From a checkpoint of a small transformer trained on Wikipedia.
Size: 9 layers, width 512, 16 heads of 32 (8 for keys and values), MLP 1024 SwiGLU, vocabulary 9151, 30.7M parameters.
Each number is 500 + 40 x the weight over its row's rms, rounded and kept within 0 to 999. Layers, rows and columns count from 0. Numbers have three digits each. The size before them is the row's rms in percent of the matrix's.

# gate: layer 2 MLP gate, 1024x512, rms 0.0829, rows 468-534, columns 256-319
# up: layer 2 MLP up, 1024x512, rms 0.0815, rows 468-534, columns 256-319
# down: layer 2 MLP down (transposed), 1024x512, rms 0.0726, rows 468-533, columns 256-319
gate468 107:409518522457582441388422441476537484531543469463523468372497450519509458493480519459473420528519438527446433495542444531494533488493508415475419505528533445587479478423547540579477509508423455
up468 109:521494475489546501505407472480579462549526517449508446489514516522507424477454545503421546372497477519409506446500423514508496414502516491496487512493490548522455477526537518569543443536501523
down468 098:538455511568527584466457540584598488535561520520520464480413491527447447484438541493451455504459458470532490471564513505531527490457447482500563499456500510503479547556526635457563570523518563
gate469 089:565480577588524527583494411538454515493589534558503425428489497456588442471480445532477484453494416500455541484464488587570522467490444501500525499481493512562483480500504511523580455513501469
up469 094:415524432454460459466489511521466548489519535509498561544527549515416498517505524450484508537530556443554517592468524490520456463460469533468487425549502516435507512496594472512502548481483422
down469 094:551442492423520457446453462575480463500532527544536439508540486524540542529434525514436506479423468555440499507436538491487502441529414536494499389456511470565475467476518498518529500512510553
gate470 104:455527528516501466456481452500473523525534519509519489546464470479524490495460442467518490490564487491460468520475430515577438514538474480543432538478505488538418558487544460504546549538499450
up470 104:443437494490499467541538553497488507498548491460507468552459510469463496547503446546416426492563495513469440547554494541563498442470432476539541478453487563515533501517429476433461577464517489
down470 100:536512531448476579450494523541476519471488463539537469545470502518493476546447478549492481574469499542549425402450500505525512453509523424467458479524500424441578514558511525512488478483530518
gate471 096:481527439556516516463516443536515478435508471564502512542487521561515506504384530468512526458571404542475493535481398510420485488480467465500460511548512433505547466519471507530447501485542531
up471 098:470427483488454497442517536472538518541405498501496492485546475500519513499545482563548459489404606492496537504547537525556577577520486536578504492461493550429490527459532503518567529513453543
down471 100:457524425475526471464493521497475496490452495511490460475482439460497567520464540426513512486472507562426465567558481492446481473423504571492554418412467527484457464473473552495496489539536459
gate472 109:565511501510500542573478594522460477513485516532491640528542503486578459462455471434518556531470503520517546530541488496489513490445428466515536515465512487486485476540513577542502499415452501
up472 097:543558528548486491448534521437515516442488510495461489530530486521564543575456489470456485598484520469467467530531471443457522490425477526538522544442466523469507570499519489477577480456511509
down472 104:557484466504526504564506503605466515522555521532503478496475513528535457502418499556540495414466451499454463466382558563463412486503490442520483547493518442579488503452492460545486396420491520
gate473 097:465479462398436473522495539552439521612490479537493544424536504489522491494528483464504497429489509498404476456465502501489483539590463500547480509522449569456583486522450605523508492431443518
up473 096:435488440475470491577500546458482502540541498568470523502483478514478462491445536437555516458457524517470452498439573418531538494555468455517460510477484432554507484455419567500525515477534496
down473 097:564531458448421523454485520506510588548510446546531553528476465539532466492437509484585505527578370489530491532551475540480533503430482516418469433503470489528534437524478517445483519510465535
gate474 087:502477440506515512547498564466449488522499464439484480520429505500506557493555543573561504481524463468520455426493464524553496503555537459523528530510543491479537490514445430487524506446480513
up474 082:498542537441504512472490491514516552412413554521464575444491433403505500496487449506496522502431523461526503567472489503514501417520495526486508506488445493478445499494548505541406473509466526
down474 097:479475480498472499534539485515569544503500533443523500515513485545447533493435432441510556534489506503521480523484511574527536477515502524444530517498474499473438502479572516455490477531576499
gate475 089:527469546634509419462468483426533481498518484560455474447511505507439487517556515534481553505469421542474489520589443505422525543486521498557458469449495429557587483451449493521491474488506503
up475 090:519507507622440492458473536474486476524536524514433440456507510451464441509590560494484505515496520507488486477556505545449508543527537474510486434449533424471608481488494504589459516519526458
down475 094:496507522491466467500478473439428377492480490523495467519467520510465532492454530544507472500556499551508496499480502585462523538535473448451471455486442491483436445460563469537532512522465537
gate476 104:571567487477499476470477481548520508555505568468466470498503496519521422422495455491451490519444592570532520487517459490526465504525502447551441522463506457509485551471467549478534490525512463
up476 098:483557493527485485484503582582478488477480434470450472519463503514508553478498537488446581442473554455484531458406552580436492525510449470471492454398552500410495461465497506472515465481521518
down476 104:514560579468575480520503503517454540483506478428458558449527512468528499395531472528491465510516549506549443487516513520451518512583489470547465542535408477508471442531493467543490524511557540
gate477 086:552510539560505580531621457501493460592483476467465493533396567521518479524512470505453495568513529515457530545492534519486450527504497463512480525452521447529425539498457430506504489516505499
up477 087:551435483457466481540540540560448451503476412530425527479572520494572552492586560506553536506554600466475522515572464487510503566530457521519521487492465502535518438477453480433519438452549436
down477 069:512545537543547467489535502502511523494533477469494534514473515517443460479463513558389495496518515531550438515507532520454500523523560513460461529533476452533440518536505494566541515543468525
gate478 099:545469499478525462503616460513487500490455524495426481481513468480493470538486473479569492534480565445473475599487500535536504502566509468479516484499527496456520419511527555556475543507483488
up478 098:501517508458546454490428511430508436474455449532494538533530490499508541480539507487453500434495498519469470405514446470515539482498496580511542452561490504536523480480446482439498465541534518
down478 100:470517479470470504456451471500482488441554479506538493521542539565490570422493545454447498542558516495530513560523503472517492447528521486539510487441517458498517427546469506452559419473465483
gate479 103:466497494544561542446574452478576492518482556527455348517440545524520558536458539542482522574405469478531484475535515475552524532582580462526525529518493529613470472483561498534582559549526531
up479 105:504477554478481541459552488479467470546451468514523594489513482496526508466551484458449483602468507510522455511528443472510388432503462533500478528480531513474516535529467456468525498524581470
down479 105:422523503488427569434509504483427496425556487513505454503396470491557404522433533437490517464526448500513520506506540449367459487542540572441551501502540505436494497517446531479474467479516534
gate480 099:468444481497514464418438530421504502569486515473506476492543477483540567441494548521504517535527429511531483486507517460452457524498479458490512559515509469562584522501452534466472519498479507
up480 104:532455480501495513479491475531477556501560500502585451523547513613512538483494494428491536543475492489456512473522474541534525508462484531480540551532551466511496490539509429552534474481512481
down480 097:553568486513486527544470554491528509441438502546448520553461416508554542487454429554499440481474490454500564525537448465596496513487555472494488526512502442433525588484435470545508484445518541
gate481 101:466489515547533550470535528429481441477467439483426494477542468459581513488548580460453448468515465463386474574524512504545543547462532503454527480475554478498580515441478524451429453547436496
up481 102:473457516509491514479570528559515526504543532470495521494442471589536523501465506513504512562544503462481524489485495538506488489447481470590560514475459574490434474455525470431582533545512561
down481 105:508449512518469487492497519485440479466499484472459455516466456528510475486481533470455435537455449421441472471558485404469540427464481544501503516507478469483525494467478496380489438495428512
gate482 100:530521562554481510490527508428393495475535490502484468519565528468532483499567511511529522433487523506517541576502444538483413401544506467489455460513545443550484513505477482509524466442502456
up482 095:493481538454511530501496519513486431434481498426508498536526518509426495512607513508530551466505513527554554567515471511496478500562481489504483484484511383584505493487491508535518478539472434
down482 103:560513520481571465515484486553478477477567492491465452516520539524518550511585488479466522601526455566402500527507484561435471484513536570480449564521472485518597526525448541512496517523552515
gate483 117:518394553466481494435470500501519546520491437457467513558502467424543445536462544456480485415510482528497435528557445453514614458523441544533547499475506425589503524538456425558486514442538497
up483 119:454490538475480492495451479555455442460562459492459473441465551443534452423466548440473432485498424437511461549539496455522562451517464487489464458557563447525473536466508521538504488500447491
down483 103:521572550504478461453472481538493503483484504437455369501459446570549489512517516454500502557541531567447468487446516507554491434536507479465493477420525468518498513472487509429476509496503498
gate484 078:523467459454492457495507529503499445488466523470460452537529600502475515471475516463528547479542521504499477544486505557496447486489572553541527419463476515508484490549458472546472466464514475
up484 085:444503480525542512493510496443519467502548493526513514561527605446516500514480538518468535500447438498486537505504556466498546523496503468512524508463477543506487514491465488566475537485434396
down484 101:469503521524459489445481512491522513452477516519544462462482407481513455507484484500446445475510448500512510524558509449566535488493551483537484536504495516514611460482579456447549490471529516
gate485 093:479477488458478545412562507558538497534509550466521535546564514487490497434477551486560573433569525486503438546504469516504567496490520580483430521528505500484550471506512493586478547558544469
up485 091:495499475504437453459535506496471477505497518463471457544493528546513443529505547545510501426467482500487503502514524557580538540538479557533484454500520461489529464488512457522486446521491448
down485 098:485539411512504558510576515503542467477506486436494479484473535504475499489543523592526414494547529476510515516565494501473584527578571499412498495525465526448570520523504478479513514406500481
gate486 106:458427532501487576547428510517521542452509543535523487545511455509545452455534512483515523577509509551514514451429518493461480436520544556562474509462477479526525523522442558476508479482448447
up486 107:503538459475510524533539562516463467511453464538468523449581491511497498463515438428460476478537493467447464506477430513538561491494452539507485515529559545484559484492509483558487530524484485
down486 102:468467468462512492460527521520542506481424463514473554449531490469514481508460506452422453443502489511431455485501544497483514462431528528486581478491571482530503558529579528450483526416467460
gate487 106:520450491549427579440478422532454519448477481491551406449575437478589505553562530468477535480468525509542497511593440462504525477524429540523557482496486495561494543489513468494509444492480465
up487 095:558480502488579492460500540534522483505489466485539516461462496502431518458452409466539467480489471527503488429486471497555442508403496550499528528570458502464478426513494474503535491550498484
down487 099:538474464448515487499526526442501443528483388455460553542486519486461517551439514515467540441452537520466567497490487501578448533432406525485570556485447522501526526506491547463503510508501544
gate488 104:472557488576508460519464411516465569576518515529513480464509508530522548443513530470516462519546519555480436515498452539551634480470506512501493490550466521540502525461441532474565504420449505
up488 096:584450528475494561492539539497474484493516481451486493557512475535496446467528537508483416517560539451453601575476567466510441420475510533537521553455576602541509475449516464462544518517536435
down488 103:467485488417459533431504538522517523491546549433543518489441540540543507530461438566496469570505467487529565552431468499479502494511489475451472530504480492492414483532554530531525525538478502
gate489 096:471454491535595437557494488552466490476508477484544541482510456485499473488511488550470517511370507453528493434526552521530456538468471441552468510488575618459500583524501490461511540486483530
up489 097:557503540475482522495464443440583488472572506590470496418486506500448488573469526525469562430471484546445509476524560476525421570448547481451464528510517536466506553498467555502546493460473510
down489 103:558511537518495488556522488550475576559528552509477504456554539404487536439513507460537492516494431525507441479503512526491512511528570506503514432489478480532572523522525491493406532502549466
gate490 095:544445522473446455512482556493574502490499516597480468510491506504551573460474537489458493528481487529476540512473534456501462481487490420493506487464489502452519505532452508417523475440488474
up490 094:470565507449453459500484546472465468548486539536485518472512545411472461460434439500508480540385544513422503473475527444573482393505520420512574470505433545524474476516462531528505461494509542
down490 096:546587533413487504486532485465467503520537434547513502442512580521485499502366515442488532479506436500532543499543494489483541474519471517497451477501530472517526483385482444549506473501538488
gate491 099:539533488537462410504516468609463446444585478532529582520523520473483486526494475517488424526535537514514509433442504469478439508498487550451549527553473534527519509465445503555557485522545466
up491 095:536515471570525497541507533449450477409557524412521536515498495525537514462549567491456465556519495499536517452540537482468470522510544515523481509521506453457474499447454477465476514469470442
down491 102:541533541530538490501504576470526510482522435531507522495526525464541554496498536501505455440474483571479475523474438535507556508457539486531483541481504510538495506436492531435536547465419579
gate492 115:579509505479437533537506558552535484556509484483488485448510491518516489513508490489482540483547464443485510570509447522473519538476519458485483525576542528561482527433533445444594458476522454
up492 117:519514487422453430498582514516433487513549438499516506467458519490420530492543494509501455434451494531485463443465422467510561520480525512523514435435426534572466458469476482482458468525499504
down492 092:401517544429429503524502490493401579556499484467481556494523512451436512471500503507519540519489480478484494443477537481532463508478507551437532508493413514530464530448518483455417504534488494
gate493 104:501499529487458448443491467441491478500558566523532542503497464491500522510491476516507483460516483495431546452455556486501490550445458497502461552552472495469517435473456514528568447437514555
up493 109:534597456451483438450523537502492431505482514485421591591389507475485503486428476505484429563493523525505477523509558513504445505459491512429485509519546510529514522495471563501559506462486519
down493 100:525476526456508471489464493499517463521463593533568519531515400521477471470498476493478496477454551557483553510496512545486501494497491472529503460583495563464464525502507542465426515512465611
gate494 100:521496561552480542477535528498502537576465541532539515520476519501548530485542446478531492444547535509440541486458466530470481460537480436487440479503534435453486412445497505470503461521487529
up494 095:543520557434488516500477444524467478480541433579528434520517515508533440509511563541425461459481499481538443424495536463483436503479429507480482455432484508530530457504531496598578527520548484
down494 104:514474476554523532524510531490494485562514500448497565461516483558468511505482547463469444476494553432524531524452564515442523517452534500460477535530435479483455517543498524472490509529467473
gate495 099:543543502479515479503498565480489549480480478460494451545434495547495549481534513528548508549502538473507491472510476517475500553498527550462552497516512447486433542499492421492508419560553628
up495 115:454522474518457478501549517447509556495534504437493513498463492478474440524501452528534557528471469485486477486523495451534517576514497464537545491548609498454623475534496586505521545534493448
down495 099:540541518460483533502485507404482447537495454501523480387541539540536464578477605467473626422457477482535448487569509518500535509463443460454490502499441550486496458587516455485561467453492532
gate496 105:526546491492570531517525477513453446467505491450498530526550546492464423546535414423567493421494498498498468513535488463507518467554521543530485433496482467528518545507479597543475522463491487
up496 100:481559582509542490521463461487524549560447485475540471498554454474491558462581514558506462525467531489515498473481518571533463499505447505508555504470489533579490450508506480477469485507415502
down496 103:472506504493551521577514533498535446480482517531514487547501510436456432484438497525561527494406513541490527516538548483443580445530469474473533437481470444464588475392457465500491542544575526
gate497 099:461529448490477534475442480474512554471601473401480486460519464518472533512538493501571511492525481506521503455486498476605503471526533510478517541417515499485487483569449435463509509429553560
up497 101:465521473492482542442445576493494466516451477492515444506520493512539486462523460475525558517529523532526499459476544490455466525500568540590498478458509515477515490530518596559549458453555509
down497 099:472498529518494500566550529462503519528519495520571481531523465534499515463454506480464473503530501547585451488493478515525528490470438469497478563524481549493527594595478375524507511514472505
gate498 101:515480477537484446572451506560537515449509485549443517549429529503514501538515488496524455478511519588513513515489515508526500557450520501511564492592460502482491533451459497451529482475522534
up498 095:511480499490482557549447427447510473478525459442539484447512481565539475486563453481504427418463491479446403483579481514547513483535470484545479509528505501474481528526502425487543501566518492
down498 100:482431562498444449439549566601484545520465526480522566538506474458541496499510522519561472497528524459508497503519575488413485492484478560470423429513511536533533435474535553444472517511506574
gate499 109:397563536533536442461493486554529482465450499542497495488532528421538516517423483412500482513479487516504451530495508444509469477451514518455533467439491533472487547486583493439465516518505551
up499 102:492507510472525476500485592512558386419510423449504521422447547460485535528553567500484450498499449494529514479554510519511576599494488531521546578465489501478504545511432483504513548499548571
down499 100:557482446494495547529543552516477532539476477526481471497446506568468531509499519518477531468443510503517444554495480507482475510575474475556460489546551470534499541455485434457536481525494494
gate500 102:467408510474565517520509498527502491543442528482574467481508514512482508476561579365484478512524492494555533484503510453485487497517552476453489561475433455571517521469434589515509511579524512
up500 107:507546518515509476574491470504534457513519502571468511518494528467474540463478513465522570510488452480506533460471454524473437476485480497437528494471457541565520482499433512571456445474433419
down500 105:490478431463521543496525557508502510630540538508469587449465494511523498523518564590450471469583463541552475492543572462504508543536528528481509498490511501482530518503557483490439517471448500
gate501 090:504477513518520498531515511539489450537562513550454484506492483489561553539448476527491508517538504459524523463482537498527433503527508412457498475420482536489556458530522448483465555527499482
up501 093:506504574544453505463494436507583494572548524499518507509485547555512488467433512575513522498444508516430500473515451493538493504484504537463506542513514493565453495465502484528505523517520493
down501 100:479478444456471560429478534471515431527457462491488511543502487555527456414524456509505493537501518541501509525541525484549496440440446631504481514484377527529442521503475492531545476463534558
gate502 091:509578465523553475518496514492499479536463477454558458487535473493461527483528480515524522507477537551522523564533592487479493522487560505473452474518533557478479508519491561504493573484593502
up502 108:501529499441526480515532560505471500508543520474570523486456494470516471447488496518462468511470444476471499517533517504526496511515412515508590569433484523535615517469498519445462404485450452
down502 112:498468485504496553418510485498577480465506461495446451520588486589516516511412543537538485541517572469573477405443449517531478469520504483564489502526533466460460462507526469515474557497549540
gate503 101:517494532544526610526473495448552551435453524467505495442511558557484564485520447505478532512488561466466575479526454461493565503458526539446511420556482512465494475521498495525513498592424465
up503 095:483456530490475499506507513472468434512570466520420400557543477451464455547590482509520498494466473500515514472479571486503471520519591467541541536506482495551573513427467517476505493481513452
down503 105:424495559462458483455513563566481519513478515454534515398464535453490547563516455445473486517525498553544450531510508555499544502497495504522504463535542547497468428546474451513508540504598492
gate504 090:465537523490432482476548443522480503419467489448454479554468524596477473550471453503474458500452437623477463479428432487530535496505479520494484576495498481479499513466464539452528482517493475
up504 092:476501458510556536505474488466538592437469443595573593472486453491442566533478465463504583552471454564494530499449529444474460516443535517533576562454533452494463504493470493481475542490537428
down504 098:549524507474520460543508485490504481531531523569525517486528493463473427439459505562488517526485504494503505485526481498535486520560533500478484461494485516544466522519519499542527493524529440
gate505 093:566537455545519519531508466506505554498516505519520487458484498519545502513533502512475534493515467551479510513493483505404476588483511514460477480475561479529525488497501540551531559515477443
up505 093:514431521488494521518446476504466500487484511435564472484484468554480448525529537479477552456490522494519543412483424556548532456493558534542519542573402523502499531552500477529497400560501562
down505 098:523514548517476530498502522515540465461509520481502489529499470564558518562554465501509529527577439558507490425545480537515484525469602568523511560569560461519553542436556486540444518507449536
gate506 095:457524502478466484461504547504467550540509456438479480466486513558475491549481471536484505489536516490472561502482522477479515548487538428439530540438482501481463566492484456500506470519543460
up506 096:494422474519482443630520490503494439492468569576486503497522529496501525528453531480571478504543462492528458495442520529477465569555566496578405612492475480520513536505537531544521448514498483
down506 095:480495511528512497445462521478476509511499495473504425489494523458484525467552594482495522519546513489536498503525556496487524487489463451514468513499494476538417540448486404391515478493466476
gate507 096:523497498456494494510504467511497527500559467464491463488517453445502465486517512589567514514492493513447479550505515486527503487480517543563428437516508444520489505503472592443471558464543488
up507 090:469534436438512500500531458512593500490528492501513509520459481577443528461451500497433500492452500503452485407496562479538495495469466564415499552543574559544498508535479513522480516508471567
down507 106:454468565488572540549471538490488416509424534507491507507574494492519510515449461467442509438487540538540483513424509455510499497565566501451470481454542571493528529468571432571486500482497474
gate508 098:470527500523532432512525552556434506468569415512490463454639416384464555530454529560462467498476510498441551509509523526466541550532513549536507542445498517441536468538452508429516452496572488
up508 104:424539552568464511471497531507456545548569463530530494530563487475488499485434432526494432528548504548474560510546478447508522473565451404553460543481479548473462527512468527481514483502522448
down508 102:520459526516530542477484536522420527407549481542514486393524571544397544500493476475497480579488510501500498463543493484518562503518488567528509500533447528498549524591526482433509482525496512
gate509 098:586504476496460374515459532530496539489477478493503520531514490556508543550514571484464501513493475497464469570504524534417414467581529562459565526417459481504533491562541491545496512462468470
up509 094:524549524507483471519497453546457588493478554547449491536501464468530514465557551486457440492481517425455534496496463524495529502502532504525499509446504518559504488493496522453550506464391465
down509 098:606526550502454511591539491515542511516482617430458569432480496527487601537484520487466500466489504477514499498508497589527539560544547606463552473432514520516484538486510436471561522450475487
gate510 105:505522535563519454494503477526474455545462477538452459475487439508505493501467544549549514540453479498563448494513546478455565522585490407532481489557531492438498536481514455428520441503467501
up510 105:517467489488524521474541507476457462541464489515434508466479501459474547490469561512467537551458532516531505491473479464474527483487466422483467489452521472441470497523542498478523497486493450
down510 093:398451578508507532530530469511465545448520534448488470501466484520509487454504471541490503524479461432462516462500495460469501448532589533521496489565458539529493490466501456504478431623503470
gate511 095:568507490491459508547585475555535557521491477413503511567520538501483458594506531457505498512513504453546465486563465467554470511446449529471510461476554473504453564436548425545525493484460463
up511 088:531510530453479503552522462539477539499530532565454525473486393493564494502514509478432428459534529449465520510501485538529527453529504509412522476534504510495527499430443459534458577442504504
down511 097:509532454476548507471493575417501453528505539446494487468514528476530452435482466553466549460502482561492477529558487561479492509516499520557476523518415561460449478483422508536418547491521520
gate512 093:492541476473408432528489566457545502632460480449505519503538469569500492521455533476503544535506485525495469574532475451416493480544440571453496503516498464515531451437523556554530484494486599
up512 095:468555561544465561549530494500528469507525480531467477575510520507519497555503468515489604494519467493555516536504435483515494480582517441463530529562483432469551426558425487518468492458484484
down512 096:511539518509514453588543486453505519510391519484506516570575481466498497504518611528550483518415492444455494506434518487483480452523450538498562416508482571539525454497442492518538560454490549
gate513 102:516565470424511527522486500534484509506499458402521535518484479535505545505488485465448471479592525528522514551470504548503468537521465479475550497546512536460513494537547569521486493502501500
up513 102:517503510537466519491511442489450466470533498544418510463506417512518446526516480526562466503472472428428525510489493536449518485451540492529504486510484531525407562429540463449504454501463460
down513 099:486447515509486501485522517508490493436499533497490512481456570485486513523455487492471511508533516537496541518495514448492522444530507513525528562543471456452524454477482537475481436525459528
gate514 095:475421571531546564549503528505477436450548481459536463470437447460492502537474490463505536488483446479507463539524470480478549499489499469511567513538478506548558496491533457490516535514453431
up514 094:562525479566476448503539591497419548504553478534362535516514525496518416469528521534516411446516444499584508505502496427474482436479553435417517443483506502532487518502458515479507451474538532
down514 108:489446520464492553541442458493508470511453569574512444526459507502387491480550443497429522493510494488462525507498476501505510453490474461503530493497492493486535482529509589455435467521502571
gate515 109:495539461483507501516481467511555520450512536465592468468541448452481489495500541486514454424565541501485473537465525519438499582500497492408459516482546566492507432476534427543568540498513516
up515 111:482576537543562518516444549501564514530510438481469542460508498548453517513546490561529425464458464456476482519481555545540455490487488468498485555488432411409514503431555512517476444512564521
down515 099:457543521452500482476560462514502497504527504515489486417466500464462566503551488531394544485547533534567539481487534525437511470589540548465459486548530564540460405523457490509529549483516513
gate516 098:455462509541420475498531457491461415435558430468486495473529534531528484531448466473568562484494489528471467478476535531530517503503496548517557481546408459456476533476404534572473476441481435
up516 096:531511508483513500533472440546489562512448602519518476502545542510515498511524480476555466514500558484407454504513456556485486510540488502459505535466539556444557464550522502446473520535495565
down516 100:516496424527491506516528524537468483514416451530507547509465488508557502471561495446434443515482580517514496395508433485482516496456522562561481545470532536488495462490538550555625467551477564
gate517 106:479492444487466466481461459467488512555428483488502529524495522491509506512460548478499483491481512513470475496514471540544444466487441497454599566480505526605486398512453520431540507511553482
up517 095:469545509561449485504532484521470549508477468546485473407486472581544471507526458566460518494485463486452477508540504525458511453470473507464522427491509469500553540532509527520434475500523510
down517 103:511439524476439496516446510417524520551487481509487479542520456496528496436485522489499502472480447489457494449559452453440549537510491550556470495508510470434458506592535490504547516468470506
gate518 099:485469489564443549534481460590485514494527543478509508539507551484576522480485480550540510541565525527505535529492499495482477513473461498492508468511591441512532525525501417536475431565520587
up518 098:460529518494511501514485526530495525480535556457552492480498524527524493422386457492527550532552510446501507471502459459474451489546544477507501502540473395484482593542542555437517455527618580
down518 099:409542495462423544525504495534465556551497481483488520509531554503522446556458494564497436555513522452608547537512460531533462563481481623547488488504472535530480481506528495568564496542560534
gate519 104:549529440425455537489485507407523575438537490444533475452515450496473445519591511502496527522535463533477451501494452474477490427523546532440506442573496466470491486538487501508572421508489426
up519 102:479477480543550456447450531454531499514466544546500524526496443492474552499526523480542537530516512559503466494516466477450461470558570384495540470539457525436497455485531516484555458495530417
down519 093:541518442563536481487521458563551434524485501537571529488464496549531566472549504466462482594509465411571535518466494499495494474549543431426502503549506557510501499455530478543527564562482524
gate520 102:498534485549435488536423518493506441480465506559468419485455499519467543461532526491437462508417533521560473496497550525509509517557467451491452528463467468539477470473484473437525468576467447
up520 097:532497473492491504518445508498514466436466505484525543542481548490453505477424535492474482448433488473542454466528553521433494556466488457453534539443500448495457466484546502571518450572485457
down520 099:529518441530520622507494530494541469417481547567541490484486496482480556524470522450517416484424508478491479454531521580530562428425532531496490471448521426532443483493511505460533436566554524
gate521 108:449459557510543564463486501434502459470471408578471499525506451449512491541436498456465481525528448552500526532524404449521529537456563523426433532508505436438555518475544537482556506539449460
up521 112:487542551487562517520535534550518409473451459514565504516518489482595500505498534535512503512419491514406516511550500499604525498467496526510538444538550594488546563552522521428510470470497504
down521 101:467487489469525482479524520458503533505480533501463510532424502450467528584562377507473470446527533464509499440463495537492531468508411466537536518514415503525516502502488452564461517465548500
gate522 103:535551483589536504571431549461531570508481507526461538549505527513519456506531458547494502504493456462489500425456440471536533496472492523480488427516512531472503460543487442527477511457515477
up522 107:447486588512514476478468517481547469622465524527498548474508547525502477533478564472504516524537548494600479426583578497514459472458456489535442584516466487505505576564428557459580551534500461
down522 097:454568491423498447426517506524536498489487413489473471515492507450442530569518502433499543551484481543491510583529520504525459520447517513551514542553530441500518475440522455489539504506468496
gate523 101:460539409536537552575514453462488437485458524557585487519437565563483478521476478434491431472516554502469543519504438454496575470523450529486515533528475509581546500411520445508587514408568534
up523 097:458493449479535550499489465502492417523481484529428447556506495492434552490518404536439496529461471605488534481450512475550560520446480457519550489476464490489502526515454486436483468446561504
down523 102:488559479528528460462494518504522489493524533455551489454476469476439470529440586501578544492529510478546468460513577542495468454538516509493493466535575518468425514496463576516426471560431505
gate524 096:504453488518467531426488556496543479477520518521523576557420507488467484500550540481508548478589457497493462442479487500494517546483471518525459495495512493514499481551538513563569557415505503
up524 092:551474531518512518516426539554478454469571567454499501519496518519551460564576449497479470462483500471480535522454530497451482454513548477474504537491456487562501561538488506614515470508483488
down524 101:528576452413525527466533514490476497508536535442543488490499504463481508537532451511503453515480451519464555553570467456526514491486507432434547440513426487430542507391446494490463552505513526
gate525 099:444517471538444436479398549563454548469459560512510427553487535576505532516448536449436478524498518537513518507613526531495530574503543512470558526488522537540459485493463499534479522491558518
up525 104:480494461467452487522570517544530460562524497513531441433543496491521482526487589556467534543466441474517401515454461542514442473484477491508472507569492477509469526473529518536636525509559516
down525 102:466569499404530472483463491429527522505553456510526487543416515484490636522494471532485520485564465562523541441469472572505469459491485453471486497512460528495584520501507545590478466523517522
gate526 094:520479488566485482547489537421539427501538480406467498513500493520480510542593417494547474526571522516528472466543495526463527480475538508490582494557513539532550465491417527517490523453507500
up526 096:479485482542529500461567479478510448521509456425461496532515481499514510556532499506528480559499480478521516481506567511425500515461505558448551479503552534532545529476471459552512516482523504
down526 100:515522567526453532479548450462431494429507523558543520482481509553476434490532545497536545495490532479509487512470471519541527488490516467439482486442495414540531472523533535538542523554476463
gate527 101:497587469510485517490537437491510435512516449448587500483494476485495524469453502478558512428474536608423497559448523481542480466486501553557525384447418491549478513534472445524478520560506481
up527 102:438502474472469512477520507456457455458534511456535509428504455466455499427478500507492545435559462553456475468510527472528470508507506548562563448497521456533538519463468399531507515596445469
down527 099:490414480526496469500514487500530479499507529466541475444486471412456499457524478544439455526536612463428503515452515517516426530494520471478503523502491455540527507517485523575493553488558551
gate528 108:523571499477573537576516524528464456566486533467532536508484514450514512495415526542539587476590501503480524462529519511443538541489443543552426477615540545537511482491501558542528485556434469
up528 105:474566481435482513490513549515486429586560592479472487456446531537469508487493529540516461541505510481483520452506451472500554508529538463425516497419438591460493537503520589469559445500535570
down528 095:445495475541450517540400480392471557497484518430452522565470485486528510429493584431532563531488516488535530402536514478508532493501491470537470509508459518513449452535448565549456520434521555
gate529 093:542557470533466454520495549564415556521515500521484464531508507487550554491481466474512509542445522619455486497604460517508377514548551518606499528524495494534483535522528523525470492538524475
up529 096:523466456479507637520534413497514537462463495553556445518572561461484463488465492525474463452492536447554475574433452469531593490513450389495467506549506544568483473491480407507462513480490526
down529 098:531440442533419574474520458492486473547443518491508468513516532464521524506430472555484466473494510510484480525480515532487478534537531496496526514533462564491454541433476494497509439453507515
gate530 103:470427464498430467510509547575538475529494507592481480394421497472522496536519495509490476457590575482560506539469466447511528512535489555452485526516538419515574453486546428519541531534569485
up530 094:528465500499439559448499501449513534425482481545512475525499394462488479499490480443454450459440494506419500550483526413548520477530585527498489517565487510485560540508407497509507505500485451
down530 106:459500476507579468457581574493527429443514464497519585541419483543527475530470503518445554506495432502523506486552476467491558556461472502495580506543494524471547442496550505506491491539510512
gate531 103:503574510551442485405563521542456459486454548521454465539500530488484584416532538479476473512456526499569506504474483450530489496446512506476546489510480492511493491530486475526547520507536500
up531 093:507485469581534531545500545527516541499540506453529515531578420499529553467505494514531512463476414538521480463546432561487534511447499574445589470533438487398457478463516466504458544435516485
down531 102:524500420454458541610542559470531502530534519453521571512518482481508500547486533486485535503539499511457481540503526504485461455547475500550523526524496561530530515504539464414575469507494528
gate532 101:527537474412533456454493513569420482507515560491558480447483535559499544515539493548474544486561511470416471471525537467536455520502521536536562531602479503482481450510539432545492532489453520
up532 105:508470496442442440387514487514462451453467525525471471500528526585493576581581531526467487458524547463433439474513556451410457565471492536514546482560543479450448486555522515554480589409499465
down532 091:535483461490514452453491533495512473493433531506552520455512463507580505577475502532453527489536447457508508495486504494444519519454490403540444463576504544482561490513459499461534473444437492
gate533 108:519503470533477584466492531431505522496515485504514430534543497421543427543430498415508440473530517461557517508452529441550525437473496485603466483477463395549395488474517535499513520524520502
up533 103:460570553497489471487455492431466527451497551588499495540481564467539464546433496465420466533486518494459520509503496518479472462544483435512450461485487505514500590500487493417450444527507492
down533 100:479494498490518507508464496443541503514497520455494550529419482563593518516453556485542435539509509518493541522439516541482547468500576513486518464544521411449504486557512528441515509466509494
gate534 088:515500491440458541507498532532526560479531442483461586522428480447561481465521475479468481570534477501458429485490504519555518487499485424466579570525478494528500471491521471506439567518479467
up534 090:602453537515461439491552458479472566479479554565502489515492475467535563493472456551516503511479452512561479502516476478609510503385493553519437521467489479532517518485449472508543559472530517